Part of a small language model's weights.
Size: 5 heads of 64, vocabulary 8192.
Architecture: RMSNorm before each block, rotary positions, untied embeddings.
Each number is 128 + 24 x the weight over its row's rms, rounded and kept within 0 to 255. Layers, rows and columns count from 0. Numbers have three digits each. The size before them is the row's rms in percent of the matrix's.

# gate: layer 3 MLP gate, 640x320, rms 0.0505, rows 55-68, columns 160-319
# up: layer 3 MLP up, 640x320, rms 0.0487, rows 55-67, columns 160-319
# down: layer 3 MLP down (transposed), 640x320, rms 0.135, rows 55-67, columns 160-319
gate55 056:100084104161154130101126123123126143107115107151143088097103118114128109158134060088128118157096118111113150128126146133148123147168169135110133118116127099144127159156160127158167131149149074130104139108133161133138124143117132114148156135102159133130118086107124143110123129143166103099079138103104096136176195149116106102110143116140141161165148130154136120107133135119123148107150101138107155087143116104135123166147116170122143114152123125170105147109154146139151175177136126
up55 057:109145134153148146130154156141123122097132193102150078121147141127154117143159058111142146109150118080104125087152141150095122087159172129135149128136149112117096131128118112142124152143111142129154147099101139117136097121154123128134115152108176121117124137127112135140122106131169131118132098142120129154162149158133123116157132124117170167143101139111099127067134117096128142097150160144126118123138131118158120190109121128150170143165158143114115173120099130159150195158128155
down55 062:123061055117127074110103134107145108170133109123115138078118087118136095150088145124128133106110150155109161161074182138141144117129118112098128115139070121158139121138141128096130107135096111110128108093139123144152135141118112117109193151155126108156134123137137105108133128157130117122151119169115127131123122061109129113126139136136095142168134138140113135160133139126101155074099102125099127138129138106145100139181140160150142108145091122153074105130132161120106135154102087
gate56 060:161137105130043096139115158127115091146145135146075108163135114140100146126161144143069107130160154202126084145126127111127150136117130091128102127104151083106118114151102133144148118124161195158114132154117129120095133110146149089157115124117133144126173095127109183149125148129115163147128130155083107117111177116105116107120175147137125137117109172081164154139099104105130112103154130173104116100102122094097135145097106105154104120132148168132157106154108121124132148125143127
up56 072:151168120139114136157148105163132157098138104150151142112148125118144087126160127094104115117119100086127135129094146136128145135145140134153136123134137110151080158144135138121106091132122134115160135157143134119141121119136084115127115111124174149117135154107127125104116127121137105089166106085184168162120089091123123138134107154148132116114102089120134106115121105146154117142130111142135130134143132162165121140136075173170149107150151139158110141129137158129157112126095153
down56 072:146156091122081119166161092130113123098188122137104139131175140146094065099162149145088138142141126137136153103078135113156150134150140139156136120135140107140116143155111133096110118135130171115146138172126129113133143107120090102138101128161140150113165135120113119102092117130100120104170123104166100149138102131086088156117144163162133133129128124117168129102099090133118116125116115146138166116133147136148123149144075164147145091140146133151141111129105162090172139151114139
gate57 089:095119143112107160132158148125139148163105079170138128129168152154138164138144163117093153100138109105102098126117110153086118131132123109154164115121115125140104108115137148162123097096142112129137158146085163117074105151132132115121122127120109106139133101126097102149139116122102114142134079100156132069141169107128145122126125161187114133135152092106110131116078132102100117152124090122121139153140137112185096151102162088113120116072126122101132086182126160121087151141168176
up57 111:118161136123161165104125078096101116148137097084151124142158100112135125118153136122120127111155127104145132143128129144082122160122118110132105128164182108128132084122132127129159149127131114076092123127082137130085149115167108122123123137109092145161104086165127137082141135085106111106105096085156128133164194139157130110116106128141157139124099123112174168124094154099136142120073114184112155142126153109141089133146126119128111148151161108112147157151107091166117147110123135
down57 096:096104132142073123137123181155160144116118125152133132126137144151113143104125130118136142077116137150128094117118122173119116110145156148149151126125060154134125139137115155146095102130151134180156158107140149129139100153099133153148113147125145149105152168112102107130112123168104122163110133153121108068088094114105157157167104144142122149102161125116083103155130136166126113142177132071151096128120154113160123120121151147130115109096088142144116088114151163118133139183129164
gate58 094:112150132172103111091121126121085084109148162138127118128106117133160160168110136143122098127121151147116144136080142122136086104114084166116160112120127133108143129161112134119134109135157119130125139173160149141117113136149129104078107157136071105133156196145132161170109100100107135130164087162159113143130156168175099152131128101126138146111131147119135125133090108136118102122132125177115130135104166133112093128170097080105101143169107137107080148105146115123113146114106117
up58 097:158181143135130136128162144080116104091125138093113164152142112131123111104177110154142152160122140125102101105167112108120128172122161122101120109140159216136164065139117168110098126131123137143130088108104143130089115102112133114113123141136152129155116077154113098142179155129154109157096174143117089119141121075134135104145156116135143140134160151154094108151118151105146124149117120130154127175122159132146123133114142093122125129175119141105121123109132123121127116140109131
down58 097:171187148108133107155153122101096137122135139168163156164155155152129133115164130119129149160134122128106097118143122099121124153119130126120138125100178184131141100105125181092116157100140146138118105121141138105154115129114109094104094140135138104148126081148106119125146142160126118123125135129173120157099137122106102099133108094148132105120143143161120112095097134076133105139111122154179129152092140171157146129155108092094125107161102130104088136093162084143105117142119158
gate59 094:119076153152104127158144123141174101128133094104160143105128096120141116118114143103116148112168169129115132112130141095165120107112085118131113106120113147137120171141080148146092105108147073093132135125112107119156097151112136132203104118131123120088116104133141139091118114126116128172126138095142094135153126154164134139176156117135099102080119108117121125107148120134119121176112115137135134165102136161145122112143108148121126075117144107152102141160163144129112081184143126
up59 115:122165129162134163128137115100087126155109140110129086146129122151122129090148141150106118156129113113128138153148148114077113117122131133147116117122139091097121116129143109145122123161127158126095125178107112104175096111115151131113141101115097133109144123168135091075116125110108100162096124136133163120085149097154127142137116151142125104081132187087160133133126149115119125162110121132127161150088151138136101083198106133106137145115097082109077122141121118147133117157159135
down59 098:131079138124098087121144119200138125103155099156123144087097121120131151133115132134145148095138149148124127127119106088186148134153100107142140113132106154187104139116138154106135120098161076121177141070119131139104133161135113138156094144137153095123134144094114148166139134131153160109150129103109113137171104153120140127126124124128117120164134080156104128113142116113130145117138128150141096132176099128120133182088147114145145097128145158166151133132165125114102139143094133
gate60 103:152138102118089105082105077131134148127132160162120106092098125108122099148170115122125147118156119101131093156095116122148174093154140126085060108140123151113086167140101093158113139116108131133128148124115112148101103145160120169130112126104122114166114142168119114139138082135155146110132137171121105083146113151154175134137079147154152125102130151157125121103114099116136150151153139129107159160163096126143146121097164154149140111127136166126171063152115112119143111124152155
up60 160:130109125110132123077104167152116165147103131136191133126123123119149110165137145095164152139142137117123101112080102139128157155132137155096134125149102166161093127112109115122122107141125168133141083139149127132164097127122086156119138096122126124100111134121126161132136133111157128142108163094133090141100120141117127111188123095113129138125103130121139167099102151118157178128102136125163147139163164155145080099151098151113121096137090098129131108090119143113127147157132165
down60 110:093164092148106123172141086104122093134156107131062108124126122138098132076158141162131090128097125147116163130164159092126093118136130111142129128097169101109153135157127182121142137105148065133123184111146122132085154150126117120149112159115127112133148102125131101119094147153094124109130109154129173142137139103135124134078137154119119118140166146143119115153154123134128083124136102144102117080093107091108163155108151102108140172144151128143126150170139095143106117110094125
gate61 061:113124126125147146129122135128103107071082144119135115160135093140101120115146102134121157122072106111176140178134100088123158135127111134153124127083138146128150162125139098112127111136105159122127155158156115123166194138139107136105126085129117115129101137149143128132140138211124103140116158126107131065140088168147115099117113154122175161125138121126150164121098122136095126162098135133073113141122159115142155054159121158112133136148098082132136121158139172098135130091177098
up61 060:152116111091107130151148114080109173174123138138121173120137123131140149158150126107125108139193104126117133093153143130153098147160111112111141127114116124134125135116177154128135135089176083133137112088095117107116118119160108117137168153131143165119155111089122125137113134102098132120160150142129148174116117146115115133111119081149070086100128081092130111180142109113145110118193123106164152118126128130152125189124155081128131130095118182110156099111136110104111092170096144
down61 066:118118155145141123170149134161116145109123131118146145106202130127128106131130163111123119135183110137113128159119189076154121144141087130122130104138084139170148174144090094123166129122159126136109142166123147091138170105107125119123129113142129130131136110144148142144136108151122137132114145173136127133150082151149146127129118138191143109147117162144124139140115108115095098141131154144132159138146160097172128085136166130120143129170131101149120084135113124100118128151197090
gate62 100:124096129106142140087168130160146155155132122133138167108144143138138122143109120115154108125125128115147111094153125125158114115127086135092131105119208114110135100111112083124129181154070192104130167113141138139141130135111137096144109145109150098135151139132147171115137152097129106141131140145157135142107104106146145106068149105165154153136077129142114082097118124073126186095134139093138117139121127158129108139130110122123168128135143133184126125140161123127176112132167109
up62 107:141148153141126118134103130146161127085098144170124139162115102113137135092125091127109137103149126135133143134126174144095142176072108148112101143162098154152103110102103182102107110129111113111130078139128081139136143099169112153116159167169135098116135116119069135145130107145149144155144150145156117150121102088168116127143115118134150148119137108131124145150117115148134068124103123140132099110122145107105172129103117126113143174126101139144145101081102112131123146130129128
down62 104:156134119122175140129152166138141135137092135123122132134115159142116111153150138073139115157140108110138106120176143122151104157137102163111110085119185151127157120089104122116114173130089154092131164109148111125143139084100115160147115158087175111118152086131102151109165129088118092110128146124156123162153092129153102129106128146151132147141122094142119116115160147124125103123145142109150078092134104194129162190148099125119158131147128119152123113139157135118150117102140150
gate63 051:115114118088108143127141145127135123128146089144130109156143154118120110125143104134102151123122135139137099159106135120111117145120108063169127149131149146141105095140110135117172127159110128090137165130149111178100160118166098120125110095153099118134127113167086098165092132143116114118089165139137125095152135157139088130063086147111165124173104080114127100119147115122116125076127172168139108144135126153102115124164124117119114142120144139139154082172146114148115112116092117
up63 061:138149118133080132110124155131086153123131128165157113167174107134111137115153123107113154140152137152191092136113129109106127139138132099158128093115171159119096129127112133130193153109110116088108198105127154159129139130140130120138136122143090132178133104144151138151156124102138146120119160151140125159187145128118125113113085148128129126173108122175182145088151169105159130091130158124136087129152123126109138113145119079128162125120111141127155129135122143137121090083124107
down63 062:114145080120084115113069148141110105099111139125178115174169117143132131131158135147127127097123163128188093150117111137087117133121135095154152107113127156109094145113104112120135145134138091107133139118125130161094159126146131134146123141107091149153125122165159141147152095098104108122129138157077128116153130079101119145129121167120121158163113148188192143079158141101131155126130192084122088135152133075101125119126149140145117109102130148114142158100126159149100091116133111
gate64 157:124144125150134107068132069150132136147129113099115128135078122163145133132135097139116131113158122160082140140096145145125138133085101136132136084122139128126103117100117094143079101098123160123143100136145132137147117099103139107135116112106132163128128109145125111126142169147121163124136156128099093133165148139095107143143145124133085145132126196090068086145142094077146083123162129123111117144104138107113102108151104108161113129119149152145099117098109160131114116143109112
up64 102:152135150146166130098101077110092126136066110126139132076113117138083131128099132165125152104188134080149126091122108097141125177117093124107137113141125094169141116097091125109170133100131147114121119091170129167165134158122111136128153181102110106141168098165121122105122137140172152108106126110099117130132140110135157149139111082080135133146135138147135090110151129116145127136152139118141138124125139144113128129121156107151091105101117116121122125176099110125157096100114119
down64 129:128125120124115155164132187094126127116116141127121122118189146111131116134144154103126123168108137101168114135149094091135124125166154129122124177126093133120159123159146137106173141162129083133100173118109139129105152158159135137094153121149118087113127141121137146132122091104130094130123104115137139105103102128159171114135110138124168140114135076167170168131105136183132161141103141124150134114152103153140140143124143148079152121111106107111148146161137101161128117116130135
gate65 091:115131117119109157125090121123150119158191116136139147122126122169142130147138144162112153084162122108136164099099135125131113078138141096152141122101138107106102118126108115139199169181190126115076152121120160159083129106113079144132078151118103129120159123138158128127090119149125133136104094088148133116088126124107151150162136114150131133151139146161134154106128126102129100163106129110157141174176119103175129141103126128179125120087130101120120119154093149114157146137155114
up65 091:133098130146079171123137069106150178113082148128110181096118109113182150144099157133097115121139110149151170074127138152120098139137138121145125144162144139104119108136142127139127126117158116104088154088129130113100117154112102143154059121136167095127163123162143133132078116165115136095107151093098140170095080125138081132132136106149173126132128078124131121121144168136145106131175119125132108113136137102100156163121083120142133122088164161131131155163150102113153123094120147
down65 098:118157117173145146148132074136122148123167071142089138134121142113101115111164148116119132101173170107150098115106115154128154125097088104122168160139128106174108151123145119081119139159095063145135091147162116114123127157099100131162139127088133078118120106150141146152165143116094131088091152129087120107145178143159136139154115085115162148119157136108088085079130135114105131158110121106124112118140162149150139109167094127136144122119089107102143135108134118130151140140161121
gate66 087:117140128136130111164141148116170130158120160141099108102151135132106111139148136159092063178148071151147162138149146134145131160110108102151150128102138159087160126123135163133148176151118149150139131126104143122132166132126096089116151079086103124140150145132128153135119113123174134119105132166094147092155095153184155115132141143134088097169150114092071139142164135115122107088103158157131107100099165118154132148168122097145145189134123149125147091076160155131119168127099078
up66 126:085139121128142097119105136137140118100156095154114140123110125094139153155100151148170144147094132077133069109121181150075170124121134127126127153133160111149171104120187147109118116080135162132133107089142157148110134112143155114114136108158137162158137141130165165107116123150126133122097174105094181112169109109117104084111094112169173091110141129127120159123114141111145147162077113135141154094094141117122171133128109097106146187126104118150096165123111129077120131137121140
down66 115:109156110141129104139121145142126119131124096147110144126114149117118133122140129147177135141099164074126088111114159137076149118143145103138128147122153112144152119106153131109101112090149138140142099102131145153087137121144127097111123130146142167149154135128169179111115134147130118113089139106124168122149102132095105093115078102136153093101163142134115135110122162121162127142084129148118150094115121100102167105093123106128130176140094126137115166143107132078131133125135151
gate67 090:157157136114146123143067119145123103162118144131117113084096138173122113093152143170123122105082122079185132160106090158095162092112151123153103146146152118172115104117103115125121084135121109100138128147142150116098155084133150117149135103130116160143141110163156148122137130083117126167123129127153081093119153142146121094164077155171146120155108133143094134112115129148133133146133113121110118206121108136099123132134155080110119174157137110127141082124131142118131149166104140
up67 078:161110143103173094099145136133142136125130121162138119070120100134144130143119143082120109121128123151121157151140136174118141098107147182102129182148144089115107110128127135142123140179127116150117120109124081128148068147114175150117151106121143088129148101119152111121132128080126132159141107110141152142126140096093139179127128158095143124148112140150114091137106111106121144173180107117112099116142110120146092178142158121110140136123153114116139141141091120113116124150132143
down67 085:103157150135135152155085105129140079159142143143100113113087152146104079083118118154122128120102126078141110118115094140100133107120143116179138126109145108172135143115106122139090089137135099117145141146157166088112153087151138115134115103147114140153158141163161127124117140099119150139089139124143113129101128142158103116165089133141147125126103132152107151143125137139134134125127146112111128222109142128115151105129135100122151141166108107154105074153146144129108153123104142
gate68 088:113091117130140140150129101125081113115136150150138116144149100142165126141132085125122181108140095136133095144136049096106143116095087134151152146104136141090112095093130130143089119156146133103124140147155134101076117107094119129136100137108125144141100087140148145103094120099120077160131151116155156102148151162142068178125164121111137144131164118147126166150105110131119141152184142115126126157153143145100123119145143148153142149115114102133114101118130125135131140124108135